From a checkpoint of a small transformer trained on Wikipedia.
Size: 18 layers, width 96, 4 heads of 32, MLP 256 GeGLU, 3M parameters.
Architecture: LayerNorm before and after each block, rotary positions, untied embeddings.
Training: a variant of Adam for these matrices, 93M tokens, 11386 steps.
Each number is 128 + 32 x the weight over its row's rms, rounded and kept within 0 to 255. Layers, rows and columns count from 0. Numbers have three digits each. The size before them is the row's rms in percent of the matrix's.

# q: layer 7 attention query, 128x96, rms 0.0932, rows 77-127, columns 48-95
# k: layer 7 attention key, 128x96, rms 0.0929, rows 77-127, columns 48-95
# v: layer 7 attention value, 128x96, rms 0.0852, rows 64-127, columns 48-95
# o: layer 7 attention output (transposed), 128x96, rms 0.0702, rows 64-127, columns 48-95
# gate: layer 7 MLP gate, 256x96, rms 0.0986, rows 0-8, columns 48-95
# up: layer 7 MLP up, 256x96, rms 0.096, rows 0-8, columns 48-95
# down: layer 7 MLP down (transposed), 256x96, rms 0.0785, rows 0-8, columns 48-95
q77 100:158104095096175127144126123117182115139139102106101086110119091104166108113112112132081151140139145144167187131093115087117153096160090150111129
k77 094:155160103113120163155146121141139146137131167139134079165141044116129079088103113126101116187118112162190162096153081138088127156091086090100154
q78 102:177086125173091142115192123162135104167063101125177086155142072079154158109138121130111145112159166147116154105128158143153147120184137214085082
k78 098:168150123103110142128156146151160106128090135088161129083116113131151113148146135111104127091169185127141073137182131169200134132194128120180182
q79 096:130149179151120118116129153123085087203129129072080133080120139141150108224091180144148133114153060142105108121129111140143130165150059115173134
k79 089:102188118054188147124106091131107082139148126100081140142122127083118154112090208113123124097191120152141127109108106160076115155139171162148168
q80 082:142148161144210093099136166176095143116174111131136054160094160142103117100111112133148085106110126155153088135108088115102129046137142073126119
k80 084:144101013133111132183115092110135181105140130126105124124081139158147140130118132159160123159137148144179105089116102149142119109120181133112138
q81 102:135147143149127114056147162155186135143148160153146053119104146155131157086123114152124098117087131099174111184156073108148075166152136196165129
k81 087:184146102109152142172124126144150111147118093184133165155116116087106142157115104103116130142107145161162102112175114184170168126143116171120180
q82 094:163175166043093130105100130127158085082189098154160149150124180174138119158142080127160111086112102116133131170111150083150057147147123097159087
k82 098:122158146118169103101119107062118170211105145146078082162146132162175113084143109092141095112083132142080089156162058160186124164168144112104083
q83 100:126098110171092126156104134146156127166118142086067072125085107105115150186067187131123115121120109129162186111120164145143101141124133152121122
k83 109:113150144111157093099113118132133130096109139169090122104103147142113148120148089125136168116138126098134168094152133099177127152116148073144135
q84 094:102178117137101129070142081128128125185118110131179089134111154123129159137153198093166095123168111078163159153103176102131084148073130184199100
k84 082:105160120125098112140091166129100154103109116155109114195138144151149086141084161080110118123134145144084081158110142170119147149116103149103065
q85 106:129089113158053127134107123137096124117149095127187170154163137143142165107123152105135091135123097143134158170087121082181095104138108114115169
k85 098:133113129127096205102156138165098116120141189161145136091161111156165142157149142092142155067152081142111212123074134098111102094122132133068140
q86 108:094150124132126113097120108090158136121122124192127123146207164184140132125103090065137101138162119122155173224078120067180110136139090089148122
k86 108:143124125088076141160123154147081100114122113130140134107155151118128190152189173113139080099123106138084127115077152115113090112133167083155113
q87 102:141111134135101095092129111131118118154193130129145136119159174193171167175130181140188124084156065139145175125077066133179089077166101167124108
k87 089:149135126063099187092149171157105130099122116115159104115149176104167136154223172157164145104161080093101179110091123123119142103138147123089122
q88 095:100138121154171106157186107127150160079143119145115209162121156175080135108117196140147092137167117114076121050147118136095123086074133071157125
k88 097:086088153092131086090160163102154129100128143156044112120123141188103191110122062096149155127083155077119144101150173094193129088094134134123038
q89 099:108142129081129189108157117156089146103158162129129127088198223145133144075156076161208107111110164065152140133105103158185141160123172096125113
k89 109:106107122093152125132115176179108086105127124136104116085137169103106109169188086173145099121131146121116176124088144076117095087122140103107077
q90 103:074090131167123147079081117131148125131053133138116084092097103075127190107138108098144118097172143145180153188113169068123104198163090113169122
k90 097:120101139098133132171098120164098185119132149144176115072109097066140119102173180157082086220186120092139124128127154149033145109099082121139156
q91 090:145184163073126188081112117110102070109159189083067118149147140131155147144109123100106145144092100145101142105101084150160092187129140102112133
k91 089:118176130076176080113121134074159100128121164135096163172073180130129087118119116107148139154179149102103181172145085139184148126153114114137087
q92 089:103081168134164109139107108151131135159115095128100116141085149113147096175063157111129121136126139146201120140182178092124074138139084119154103
k92 096:159088117152108186110178141180103113149141163174132093151111107130146155097170170114073075202145104127149109123080082124044190119112108121106154
q93 104:152138097109085103116081217113129185109158123121179183124178089164138109173177112195148096123138144126105162146082072116115180083119071184085137
k93 100:098136083173116131157096111061100127170107083172104168140135090098141166163116161166122199069108150136124086129120183084138140156099106164120107
q94 093:106139093137158088106151104164147159160138135150153130088118158143130145112068152119139105137153136067127103136160120154146079090108158040161148
k94 096:115105164103143110088165156140121128121150141099134117130171145104139213167174139127066126120130148103130120058146093085135118127115159119071105
q95 093:125133143085172125166114098049146138114107163131123182148141196163109126112115096157104150189091171116130128111120112159081152121049176133101157
k95 092:106102150153186112175146098047148132161127096132103136152125161142066090077070080101142099142113115094192098137112146092144119156083139107119133
v64 102:086108131145109145147142197139152197121108102133104116129099082102063081103081127130168117111139183102144060119116179113149162131180064161146101
o64 099:194155115115096122123153122106127126103100024116192095148141147122182151189127135115148143129159151091145104128117163140132145172129141109135112
v65 099:141125103126120114110138117116156125147182089084157062130069179112210117128147179194120129094103128153143109165160202085092092103107129197130129
o65 097:093135107108137135031067141089109127130153178134116177121157088097115137057126113049116090160129138144164142119127121130153127125167145093163086
v66 100:103120149147166098178177115108134083169113087139180096145104095125128101152128105131116175164102104132176167121125086073099175115102127133165106
o66 099:128163096131143145114118093166145142153143157105070198115151143096103161102113129096121126146166151168096126134112170120132119148219129125076179
v67 099:076179102131159081111167145053128089126172151125124131145170204170157128160087168150128131099122130090143197123142114114190094084131126129139162
o67 103:110079122146077181021156131150167117132095156108099138106135131102161099073121134060085090117128185176126185160089117086118119158124113091127149
v68 100:096107153201081126136092113104192165123159131115114126144089115174101104114119182133074156111118138113133101146108204138147125134119160069141101
o68 094:151116162119100138087123114132101108180107171126191110089090139171126171194140166115158157092108111113156136113156085097158122085125118123195132
v69 097:149164158124134128087158072140066090066171151134088161136167103110119078095132125144147108126097112118183180142164145198136130121138168127100140
o69 091:113099103115130136124151148156153122148073155144124115141121098122161115094124073104140152125103177114132137156117147065040185160141155136035165
v70 102:123153111130099084143134142108094191165116067122163107130144083163149129189097160094131134099149190123094109109126096068150100077152109121163156
o70 102:127144143156125177092162136130129122071164020122147114098076191156179145105122181103088122138123108112133113115105170160149132181105140113203118
v71 106:100103089116077140160106166084131152176125084130163088114149164109158091099077149156160151104131176126119061126136156183130155151146133111172161
o71 099:194093197119158107139130168120124112127095005120164115136123156118178130187123138149133119117130132117069093107095160148170137145094157116141138
v72 111:140123192192154102101091165121119091146115171151094141204073097099047110096095090104157091140126090168148152167124134102123134115137073104112137
o72 094:154164070132090115202168067111131149165068092094101100158119071083130116211132173157170123109123142108129126149164075103115159105157077165111145
v73 101:110146118115112098078115105081159080160139168148092104176093095189149111128057118071136130057101145143181132131117106161111081120119113105159129
o73 092:145123150118098152156159146147131151156090096129169111134089136103171106179132143125124109072122202124110138170083082078148133096155126087154164
v74 096:078094147148085121153102203168201119132097141099156165147139106120085155115089084145139132119110175145139093146094176099189147147149086118171112
o74 090:203147117131138115128092144081113101129093042140142101153120099136139123184134187177138137111138085127141111151141106115166125136114126159145178
v75 100:068155146105175124173126159154143095144164081111118067137134113119127218151129115171139130124190082173111155097103144119123164166081105172113116
o75 100:119160082132083123111099054107114149087161230124080177120134109129100115082109144081122121184092131118134163100162075162134113078183121151139078
v76 098:012118102178098100143120071120123127118132164162160141165093146117060058136128121107079119142144153079112071121171159212196098088148128140136151
o76 102:166083126129089137088130172096145072210075059144181145091128136137158143177150172156168129078128164151127115156126190115112132184077156089111125
v77 100:141146165090110120128149112159085127118192188127133149164175142148156087148096119155166080177143159127112139124164159181150106090133177155084124
o77 097:086146100126136151086178135132144122126088160114133131119121144156144135072138087083090150134110151116179132154146180129057143182110131109099144
v78 110:124159140179126104158132149156135117093134182151125134194205144154113109097075119110191128159092166138149124137115129184210069079122105094122084
o78 115:105094161080092115134161145114172111185065046115134099079114136096146103161114125141085125104130147160129113116129138099115174161112147101069214
v79 100:115100124083135138105103063178089082073167158106154099106112188086138134099146112182169111177177080113133146119161100128141104120142163163100120
o79 095:129151119138155145127095182107137103134103154159119168184149113148126129056133113149115167148062146178105133151160134102075145120097156133075114
v80 101:090179145180084153142148119169127065148140182129125178157191128101062104091113085109171158117119146126141093117124146148184098079099114087160108
o80 089:131072163087117124168143158101155139157079008108143088113098147131160141167129141124145108095122147117117114144158106090111166144090139158081210
v81 093:122133078131128108162116128089115163165110076127088154097143126134163197144104122103146145138084122158107042161163083114100147192154103131177122
o81 092:121094158084127098160163112133101149071186154104129142136092138121129089128125128120108150143172109096163154104114161166170112116123126153166123
v82 101:202130176150120099176156033096132160157202127116114094114081109118190112150117123093161153129122097052148112116105073148111129132139134093174119
o82 098:102148148126156075179142125186109152154106199122143152136119199103107139152128118079071122122144149134099154139108183156133111113167137129133136
v83 104:169050079143157155173088097115116127141112073139121195121079101054084146091130143134116104124158135156087117111114187126125090179167075101138184
o83 109:145150188125107124106099135120093137137128107106185102129116156136117097206134165169153142115121084086114123123128117163163132104079104142163040
v84 101:045119092077146127078137094114149112101133125133097076129118226158128103073146196158092148147180168142123130145169103193095111145160130123133137
o84 094:157058123131110155077109162107136072132146098139178174125139076126161133077127119122172112121135142158106101124113102126107105111111165096122068
v85 115:097150113105196099150139081122127078116157122136095122104110093139090171129178138095077122182129073143093105178131147135122156125148136094101146
o85 111:100120095187072148144148082158146156159191211098080194104124149112072083103121140140134108095128138099170171110152114111123141118159104181064090
v86 115:150166160131129107116133153185111163108083115080168086094095075083097133154152123128087125156151107168091088129097183053134156098135115029135153
o86 117:127123152150142085136151099121122137094164085092109134116149179114109180151110136141109113120118089098139100078169119160171108138133123187138174
v87 099:139164104167138123195166203095132097106142198196108087109186088115145134130060082116150102133140108105111152109109089165138083104122112109087119
o87 093:125184175101114114117192148171143144123105062106120103127136142133120094102139143136013141119127207120117121089133137110120166161100112128075164
v88 106:139155121182093101170111185071178162123089073140161138151127106127074100111117162136125140134114161150094108139138173140169154171168129072132143
o88 090:193100169099128117131131148121143117133102005120153099113129132116170115184127175135130139093149110106115105105088148132163122144087128138176135
v89 108:062105172131094081102142076109110105161118153108138129194104089160123095129083136077078143093131162078140093140140113103186175104136080152144130
o89 103:193109106188098137169117143151147141118119054136154152147063143088128145185109158105175097088129125178152132191101165107157142149168127122147149
v90 085:133104147158094130089137099014126087197121108127127181133090102133108158162119135130132184091095129137167115117127139171145109114097130107126138
o90 084:093107175117114160143141146184114173123111187098163146114086192160186153172119112088146129077141166129142154140157143095135107101117163123197124
v91 105:146115083108100142156149142127134143068156116149139170181193093157134080143031155139154113102102173104179142086127078176148121131148079165097122
o91 099:160144152135126129126179191178143131091055045185149077137132156136147104140119117130085150117121158109115114147041138080119157192132094097121147
v92 112:172138152153106137108205145117117195164102076083173107079124092126182161163196134104111177145135158190096129138146102076085161101128123121141112
o92 101:114127140147164114182125121140125136101214119147118134117132186163127175104115158110101103218132063078163112079157148185154116112160159104192134
v93 109:071094093100118153053110090128111089106094096139109130117111133109130099110099122090115111102171114113135106117150210171187124152175127068123158
o93 122:151110158158102136094105166120146120134100044100184142139112138143123162157151110143151149077155152118156102165141109052174180143071136145148079
v94 104:081110098140106113157125096095137114113137125133117193100139142089066118120185161132067114187155157109142108108169188102124115077099106094151138
o94 099:102147121136054165059105112127118028176173117142138101084109146146136142138133135165168116078086109136152136129136140141114159193107136108082106
v95 101:103157137165095143135149175140145154072188137127147097179153136071167122094152177189171099181127144096138159081111101158080101122095138162060163
o95 096:151160116086148117108124139141134096107036089162116131101160107112181135090137112123091164163062165117085114104114131117050201168110159097073136
q96 069:171089136096145136106139142175095149111136151090135091161174111103091133149139072118173106152169114048124111105124099139119178117116135084161159
k96 082:072088091129154125097145139100111106132071091130139173075134093163163153106148195104093158097138094143132179180063110133121094178126155128129160
q97 079:226148124084109134139174144148110162136093149093106052108172074078077057123139068105147114180160156136119105094145123139180141105129133073144115
k97 095:053074087173158103100130150093110163163153123199153157138129113131185193076132200170145091105145111106162130177071105095124152162155125118106129
q98 091:153080128084163083168161088107134138111145094153134084141149126118117138131178109106158122162190215084169115152140077105117130132077155110175159
k98 089:146140153140191137131128145165116208109146150119117138115092145134089050172143120141120142130122139175126100116203155175087163127187139139164068
q99 093:105171138119192119127139090066122110070109131163127144170126149177107130165159157108146129124075107175145125094130125033120102097048103117125113
k99 089:063162167113149126077155123162164191126194161090128112086115132144123136162139048143149144118033161163090112097121102114090119147175163128095187
q100 110:083106107136143124084101165093113141136110128149149105103201119119143132113127072141146091093142122059130162176110124129155152099118168206105131
k100 113:056111110109105169126120143132150143108130135152114169144145149122144176106138162107109107160101079183079089132127105135120169085153148097109073
q101 087:141154113160077135143064047173094143089125099090146115077142150154120114092113156117111154147182119155152158114115097154166113134075125104166151
k101 079:100174108053146097133102145138095187137087134110115155078159165099128129133085143160119108113168092086127166126209161107180171122105128155081200
q102 090:136148110140103152081104129175070156104145137136122161158079117143179107116145121101173130107137131189110142130159172118129141100136118124120117
k102 089:149110171105164073095117110105156086196107139155123149113101138123088109133098072129134231138156093105167084116135220127157108122182125146144167
q103 133:100125089149071203094116148164104106155129100153170115100163081163147165114135132115163121084147149163133141172082128108139138158173155131163178
k103 123:099090066124100125106123135167133121074131103165165177127123171119124183110150192132127075126158084086132153157115087103144100079089146088143117
q104 087:088110104168113133088107075145075113130131111112133168152160210168107140105087152158062128145079077135127159130137131140174133171153156118088176
k104 128:116094113130043176125093149119141094094130146141174190128126138176177203075055152117120098128171087147173149146114133128090116143115100132120136
q105 120:148089143113149185122126057122054115094124137182113142163196120151162141077136152194126079164150153120128121086109082116127155079059154182115160
k105 112:071104152105175186153117181143102174075100117166150135171162170118140175089125152122078100165139129123133106107199112101105187143066147135090131
q106 105:099137101116128113105181158171180107125180190168157099114094153060099145173127163094134127103096087144138177152129174124109082171169184111161124
k106 100:157128161142133126134126131131125086169190161171126114066058115133089120152129048104138118082155161078155182163145191152125074153137153109145183
q107 105:177113140122112120139120067120121131120159115161159123074119034151126131165148121210131099127191156155121124126109107143148150083094114125130141
k107 106:045088099119107127163155113141158175104137142132122147123197134162109136077132090124070094132123148110114114119169134142086125016158174161165093
q108 101:155169102151144149139148080088114098131149106150100086079195104171150183076115170118167146119137123162160111131066145119104162119060101164192150
k108 105:086184104160120128103129109177089182115116146135103088174137174150067130064143179110064138122154114107101128084184123128098167100066143127148069
q109 092:117185127078094181089125142115125111134145191146099127114116167125142084145125090112128166095059144156092118124092120149168124110163149057096111
k109 090:161177160119154086133144106110139080175096145105068127091096111075090106165130083152146189132133126122080117182171192122157128102144075114076144
q110 089:086148129126100086098168114138132103160179129131112136136102118104130111174161100076139147096026164145134150172181160056121088109179140111081086
k110 103:116128163137161093143099157142147094113149144119096141115103105075111078180108121113112146138137129110128141143102199150121083107140085108120156
q111 101:145090111125089172136152119096087128100107107148179131085135030144111090153131171143177161094189181131175141132131155132127177121084157113173153
k111 100:119124080126124150097148150143108154071109091113197140161129123084103122104183128138081069096111155120166150114144088134105114073129159121166151
q112 081:134133127167151085145138113121170183166123152148108078068095143139073143162162012144114139162085151135100137142140149115119129170085101112156151
k112 079:167142116207177138097109073102089088111147128141107188128080154130149191096121212152073134115115101136102128187103131109077130117110101114155075
q113 091:165115139085192069154146097151170120187144088135182104085086143112097136149144066162105166126157190116115099081126147046090131155097133137160122
k113 090:169206171147093176140161150111129193115152106107135113113124107164111061113110030160124091138084180171093125099167123151154149067168118109126156
q114 075:053183108152165124119113142124152148164170128120118139066102062150167128109135091220111133142116130138165124128106157123138118118132174173136129
k114 086:132140174111145076160137149136112141104075094134097083150097124120101099136135128093093115206130157109130105106195125190153121063147126144169034
q115 088:075094067097130157100067170128108097136185125148162128176131076131160125081090133125148106149091074168114150146139118123170150104163137083078133
k115 106:074070105117160142114114142129130162153190152118166152143132142098205117149128149137142084119165117147125129158112044100120172121128148173089116
q116 084:109128121143159104097109200159146143130126152141146157139108104088081133141137101121164121104114114084138168165124097167113149097170104219039086
k116 095:146124145118141175099110172127146090142136140149174102122134071171214155150095137114138159104117094153114100144062146103117122193142132123135160
q117 112:082105090164108191069073101105128081133094120176140098097171113172141129104109141140169116071126127121160134182128156097139130163155152158152155
k117 118:114113070146103172130130163133115124066150136174121187147154168146149154091122166137106094167150078124115100143147050087064142150094166148133070
q118 116:124111132124070086125103090118134171171090091051133121119154124199134141152130156150114128147207181141191095130108171099144151112099081180164129
k118 125:057099129137126139123119122142127135123104141184142140171162167101134160185168074143140107103147138168066124151216104099098136084132136109093073
q119 101:111122104154152138100117147104133128127099141161113165121170137155128160055124114144121092167168065095124168130082105145139163107083072133096137
k119 084:126122128142112158125123174130098105064139132117144127157125144153120144075185161118164152088119153109171092158080112085109128189052172126154104
q120 102:150119157130139152104102163092129112117079154182158100096178109128140160085114146134161102090213081142128118180054162095150167109125106130114172
k120 085:128157051101120181117170155175140110093171135186133199102126118096128182084155198092139151131132099160116120139136055132116115107085198115125112
q121 108:146147151152134050127130144128119135092170121120138170195079067093113101175169091171089103148090152091118144148154115145179135068125099131075101
k121 113:142108161116112087188141125089129138158105130148130109149172101119126111168116099142137122084126180153148099143131167103164170073165046180132144
q122 111:107087202129153188173142122131111113102100104151126097120167140123150166145146142162224164103101142172119098164107128118124144150128163147148108
k122 120:017086102044169119107104128154113117100134092183140090108099132080060144112175196171127081116102124099122133115129084129133105090112165134133145
q123 109:184152164117184154161105124126099174104105098117103118074139111162149138119148084176147112146151101091059112121132140161142175071061100155153174
k123 114:112124116042134108125130135110135164123110137177108113131188144147129151119142179171141110072132120134090106125152087097185163119090132161109116
q124 103:163130109126082144096124097145135112172146123107132112126136131179142160127119119084073130131094110172150128135138146079152058141151150077090105
k124 106:129120167168139111146131116101128068179104175097073095109114126152180116110146113123108168177134106086074121097082142191127112092170092109102102
q125 107:099116133098123162091123084096176087153123183157098091163120165152203120122116112106146170102034120185158118150149113137119078152159163168174104
k125 115:143159147137181112117089121149132069090120118103104117069101161109129126124152185132125149133103118107052160116148154161100112174105134068136094
q126 104:050156080131155107157159171134081197108112125166145118106148181137068120142121120091144104123087103116057143146177135119178130168138110114119136
k126 108:133103146121134087126117185170145094158118086229129170145106170154119125120096099141180175111125120145158154122094167135147090214133084122169173
q127 114:149093108135101123109095117130053151069156109137080170160172116098146184041104170114150118124140117099075134077102118163135119142141077163059128
k127 105:122121166154115126099147120084097175220086176143066203127174133116156138117104126135143151108110136146170102148157163122111127095148107137057131
v96 114:143080087156137194125121197092082189098151159102098166127124163095172115089148121158118155171099133148107116172126133150104106113136175033126138
o96 114:159156163174106146119144132115146139058104192086103089155169123130153129170140074090107141095131123114188171129096155079146117121082227164173090
v97 106:116149134120143136069099163123168082072062153112134075108169154114144156099136121123099156109176182141149075139094167131091135102142116134119175
o97 108:226101143099165157206147182132139146180120025120139132122184161127172175134120143159127133136161097093093094109102102178169131152130123169135095
v98 099:192069151112086087072092121123142079054134121165159160130111103092118119114112082147137102113138182136165179159156150116157115139142088135140173
o98 101:130069154130140186162134129164114154161100071151149078067161142150140181143142128141174152094156124160072131110044149144125136163115069151134108
v99 103:082141104104149115183134134183072131177192161160146133160109108152128098118074112131200130126063080126125184144135135173147112133118103175101081
o99 107:055125118132084118048094113117174062136134200138103133152071110109104103108129121112122121085101175152191147172156112085140104119168118046124183
v100 095:138137121163112145133090162117073101131139133081070160174092080129093167159111132137120115144140142127143187144112055146052109107155116130094128
o100 098:063146144132094104106124138116181084137137226108132141133118145114074159113147136088069138125121124142191185148176160090129098140221143096133152
v101 088:160092165130154140143135127121158097116124067105110129133114148141165147121137069174048119115169183152145105164134149083162134095137105129134156
o101 093:180119142108156149179150126152103199123094077142165089101157152144134140138110124109113115155174083118092127092068141169103140136081140190140087
v102 091:093166085117119079131123130145197151145122126120123111102080121102144177150127120112106141135146152134079093075183176134180164158156146143155132
o102 086:113076125144155168120142107124069148097145111127109158090176128157114130083090144124147092093116162092112068114112131146141160124096131201088074
v103 108:213105116129099175135118094124111174119143087150102174104120112145125101136081055156092107122116146082135179133108087163169138072083140172128160
o103 103:138155145152079071143116190163119090122076088136129082200121112150105097165170148192139162138135115158140115125129145089070162123150073103153176
v104 105:105126172144068145111125160180097107102171142143108071095138127108146092175119129169175111127134080137122204117112151200131093122150146215103149
o104 108:113114104086142125060097156120169060106093136150115166154105141106157158082118163104176126100079159145154148186161138092136128131140066058165191
v105 097:168079158075098119099116076115132186101137093153119118083174143147121110148109153135042127112105155082155105101104084147132111079141085175195168
o105 097:176114154149124085136110126167089175094130082116140154155167174153121126120144145158176138172148115115026141115068142145124150143105097201122101
v106 098:098119162172158140177143112133079131183169189096090166161141170132084087109132128144197144142114136126125153100138058130124147122110138111123063
o106 096:084157114123066110067074107111153083072157231110094147172102113109088094118118135125118107143116159149152149151153124107116140072167201090107167
v107 095:177096110114104126116165116112139148097076159126155159062118102134126160091138087165106093114154116111172064147112142151169193097133067118108117
o107 102:180122111131155132189173139167070192150137080129145074144182112163133124184146109147178144131160070129091093074069125150091137096112125174110081
v108 092:081159158078141137132139161132100132156163191125078123132144121158082175146107122110186203074110077090153182143174049163078085121124122147091059
o108 090:070130115113089060119112130136178087130152205135107150173074100106083116101100104113147096124119152145193141161180107074121077116209137097103128
v109 098:098167097108107164115192154096120143114180150127095082197165171164107140169086138138133136153085081106132186116103107137073134129117163175121070
o109 099:116127129138088123079092151111197076104157203128128146177077114117106106071143162145107112122106173124164163159152121108161126104147159067142170
v110 093:108099154093177168101130112164051146151145134114093143186115176137086109145129163128150171125091085150098155146135120197100116165151117154063143
o110 095:090105099139097132082105167117184064121143164120104140115073121081140128132121092092121118074099157148212133176174146083150095100154145055144170
v111 098:203149103108117098099129168140153072125067117126158150105154110140144157110144156134122094170143141138102140162133108162161117097172090165105158
o111 098:061114128097123136148140125174119167179172068144089110125157129090144142139134141143110158127109164088135149096168171116152064182142135093119175
v112 109:124101151119072119127066124135125049142080130142130183135097142136158082193106124123140105085158125115123225176114074150170126149128136099081108
o112 104:092149143167173124114122089112107108135156234153128137127142140124104179072133104122145133158135137178156195171089136144115109142180105128168108
v113 091:141101119165181119175113124194130161108160098136134124176090127120101075129070131077143118128111098125131151098151143173153121171162102137098085
o113 099:060135111153145127067117139100133091112166225115089125097098112129092114141134105086102138091083171135160147158173152115119084115124130108134156
v114 096:129065085081081161128143101079122111095126181152101102164136145110131096150114072146117123119123134116174119083093099087153148095131068123164148
o114 097:214091160132120125164142148158095148103129031118147079134149121147116127148128142155168119083173100116092101097067112161115185087101130148131112
v115 094:156146116145115074167146099115141165128159143099143161146099182179157135130085131074070175150136099103133069145127093148194159102080135163180145
o115 104:133085145124116132140166145166100145138112033111126127154116100134114084158105169173171105102182101137062069055126115130149173079074125152097084
v116 119:111138097118085162182154092162150090162143124140179098143114122138159143119059142116145159089105098156125079098141215137093104133095181168152149
o116 111:181149157124149092116138137101113084148117043092138132129110118119159082116118200161121105083109171065064098169156095139152163161072093107158143
v117 099:088095125165150183169097117153146157202145160145086101170099086127067111072120082086128127109083083144093105136126162083092152175148172143136136
o117 102:138137135149106134117095141102188058128113147137139120084064147089132136195145145120055138087082162105173112131186148132141070110140155076125156
v118 097:116115102099163127097098105136077188148121185120103110185112093098133119077174143119161168155094089191155150114165153118054131122167142110086095
o118 095:100161128149095097123130147124169106146102128143114090102067104074119105180136106147074095097101122110218119160188117063169094136159107101113154
v119 092:158100091117138096140131118147170141132129100115117160095115064134127116150111073122109114179141157097173064127122100074170168108128087171160121
o119 092:158095119141142163161146155175090215124102087155108105112162108147103140170107125122162110107148096168034113051076117163122103126116096165096091
v120 093:081145171141156144131128158165085155170164150146143155126130128134114091113070092139125098135091113103129194179146120169153099106167168190054144
o120 096:069121128115094123092091140107203036118138188114110144158104173100125125086126133107096133102089148145205156169170139114130084134185128045186164
v121 096:082104158067135091122128167155101139147154166166155110172107121098111085153130113144216119123096074096095182091162141178144150163117152109083088
o121 100:039137096156120132066113116107150101131173241116093137109096101103090136098116086101136116105115161151208156168162127116138086111164134089115150
v122 091:062115138159145147182192155110117099138181172099119090143119159130169154109134107077168154090152117143095098086105223074146144112087151133135109
o122 089:141116110094106141103113108088154058117101093127142114141081117139137097144123179157135132107112143134139103136202084157129137120088122063143158
v123 101:105117107103072102129118111092161114054119103103150091095183176122129167125116212160177130147095122151131167131124093183086122124123131073109112
o123 093:111147120125143111110105110124142127154164189106144170152153105156136117051151107134163146201148121125162147163113157063163130151123094125133168
v124 095:111133151150131138111103138108116135156137117115064160205148177126075134164143087110191112169137122115146139103110063186139093120139162155117154
o124 094:084142146104073106101107168095198022121144209094155147138098159092121145083149168109064140155115129139176165130186190113133110092197145077162173
v125 097:108182156115128147106117170145145142112111179095073113126160144128090146125161126147165153120083083113134120072149110112115133112131161117072089
o125 085:058157097117109103092150124104134087114186207073083139154135135125089144116111083129078116154134178110216153119182121120141092121191196118087134
v126 093:179202165175163107149167138197133096119109069095163102119135134151123082165132129155126063131135103115089107076101145184162162135104145118151136
o126 100:053165059089143113074130140153090140183141127133119154134113092117126094104138133134094131193134111112167102108211137130095152149091122122088199
v127 095:091097115137165114164114132117150129131177104182163113067120117102143124157129097137126097142131149142088187139153068140185058150136151155077095
o127 095:115159088159137119097095081146093115086122195169069164186159142133138113085118100117196110107078143150120145163163077122106105160111107093195165
gate0 100:084112159102130119130094125139149078116193154068134109092122147109112122136108090136118162184071136100132119087108105187153122166104118189139087
up0 101:148120111143142142091137143158126123153099165099142170071099159139137125131120120150095084144118121177062099122142141094115108166171114158093139
down0 101:071156144091098108156142151165163122153146203165107125144129092142157083133114093169142147174120080122143124152138203117191180125159218116136141
gate1 100:142148116105140085113153082129165081079193115110113153103162200135154147168083114136126153098112187175122074152132176121056144126166134168118154
up1 096:080156133151173105142139159124121133117082130144090123127158167159111141152141118126187162167157124121139117126171169124160169169086077157112172
down1 091:136069143145151125109167106110155188165188140121129126054101113196146110166199081143116162100125085132114134129088122156102142087144135099112125
gate2 094:084226152131196120142187142087079047138100126142065116088193126087122089158086108099144134165132110129080124124169117170119103097134156104090154
up2 096:118159135061150167124088089089137089092120152087154133082123167130158118120136097153136076097160143073155090145111119105132120169166072122142114
down2 094:207086077150117151155070119082113176130184125112118114122109028170141150159126150143138165098130110169088153157078157076185094126102120119160119
gate3 107:138133144151154146074132153098120127094061135129130165185151168118123142120134125101042091176129085069075110165143145146142098198122138121104087
up3 111:072092098115112122140149071108091140147192110186128103119131136137078117149106115115137132174134130113104089078135059183181136177123131147159144
down3 105:172169140150046139145082132140145168157115210175107162155137106101104145150111126187121164079165121139136137102083137178198091073133105117161112
gate4 094:153116135158136140151193091093077168099077106096104107121105118108077177158140138144060093128150178131096053104182115085173183114118139110099157
up4 096:100089101163158133154142154104127127095145096105107111097087078140112116077103143165128035133132142132198145142073116066131163169094165122147168
down4 092:094128077090126117083143154103131071127096162142096133051131209134158124158090136132148140188112119151105226185088124111077140117183095122112111
gate5 092:055103160105143109112135167124157119156140121109101135153080124149136083133110108120118104091087164049162138160175131105094104179161177081143103
up5 092:145122127147090144121141168166170171089134127115095148107176135107150109137132109081100126117177106117180100054151121157127131108132181124131056
down5 093:131091167130174149112123121122129112120069163126115116163148136172082142165139102165196137099117120161151120144118124025128133101084081142150163
gate6 097:161110112103147130136180152118164049141144123099117113052119062155147124144080110163099098096118136071086181127137128139090053128111181149136123
up6 109:164119138121088078124124153148141092153084151124147147129120133144110104089085163121075162115103219115129175128184167132072124171143152140110141
down6 099:135083176048083129083181104119115124142118148105134095137139073078096138166082101113155159100110099102126104136065148184146148128171104108149106
gate7 098:068181126077138090163081107176113135139159147094097119151131117162129116126143134169078132138107129084099114160135078099176166135126083141061138
up7 098:131100154113082164139180124098122118103089151114108148123064145129139167117106128133163176163159106159115085115103115157075151116141160124141109
down7 100:142207186141114124175064069132106110147115145104076106094160189134109172093156100161117187173158136109127173097089134113188137152121135102098115
gate8 109:134117156127142133092148089156106101138061118136139068135074092113130143140127090076076178126119122118066064149144138116104104143129154144098155
up8 105:123118150175086160120116166118170097140197141164186137131106097143117078126194132165157140074086154141160192129141142099114116089155118160102111
down8 102:153119097132131104128124065106057128148090126147123165101090172183184111138055152130104122117137083081095158133166132094092145172149141133135143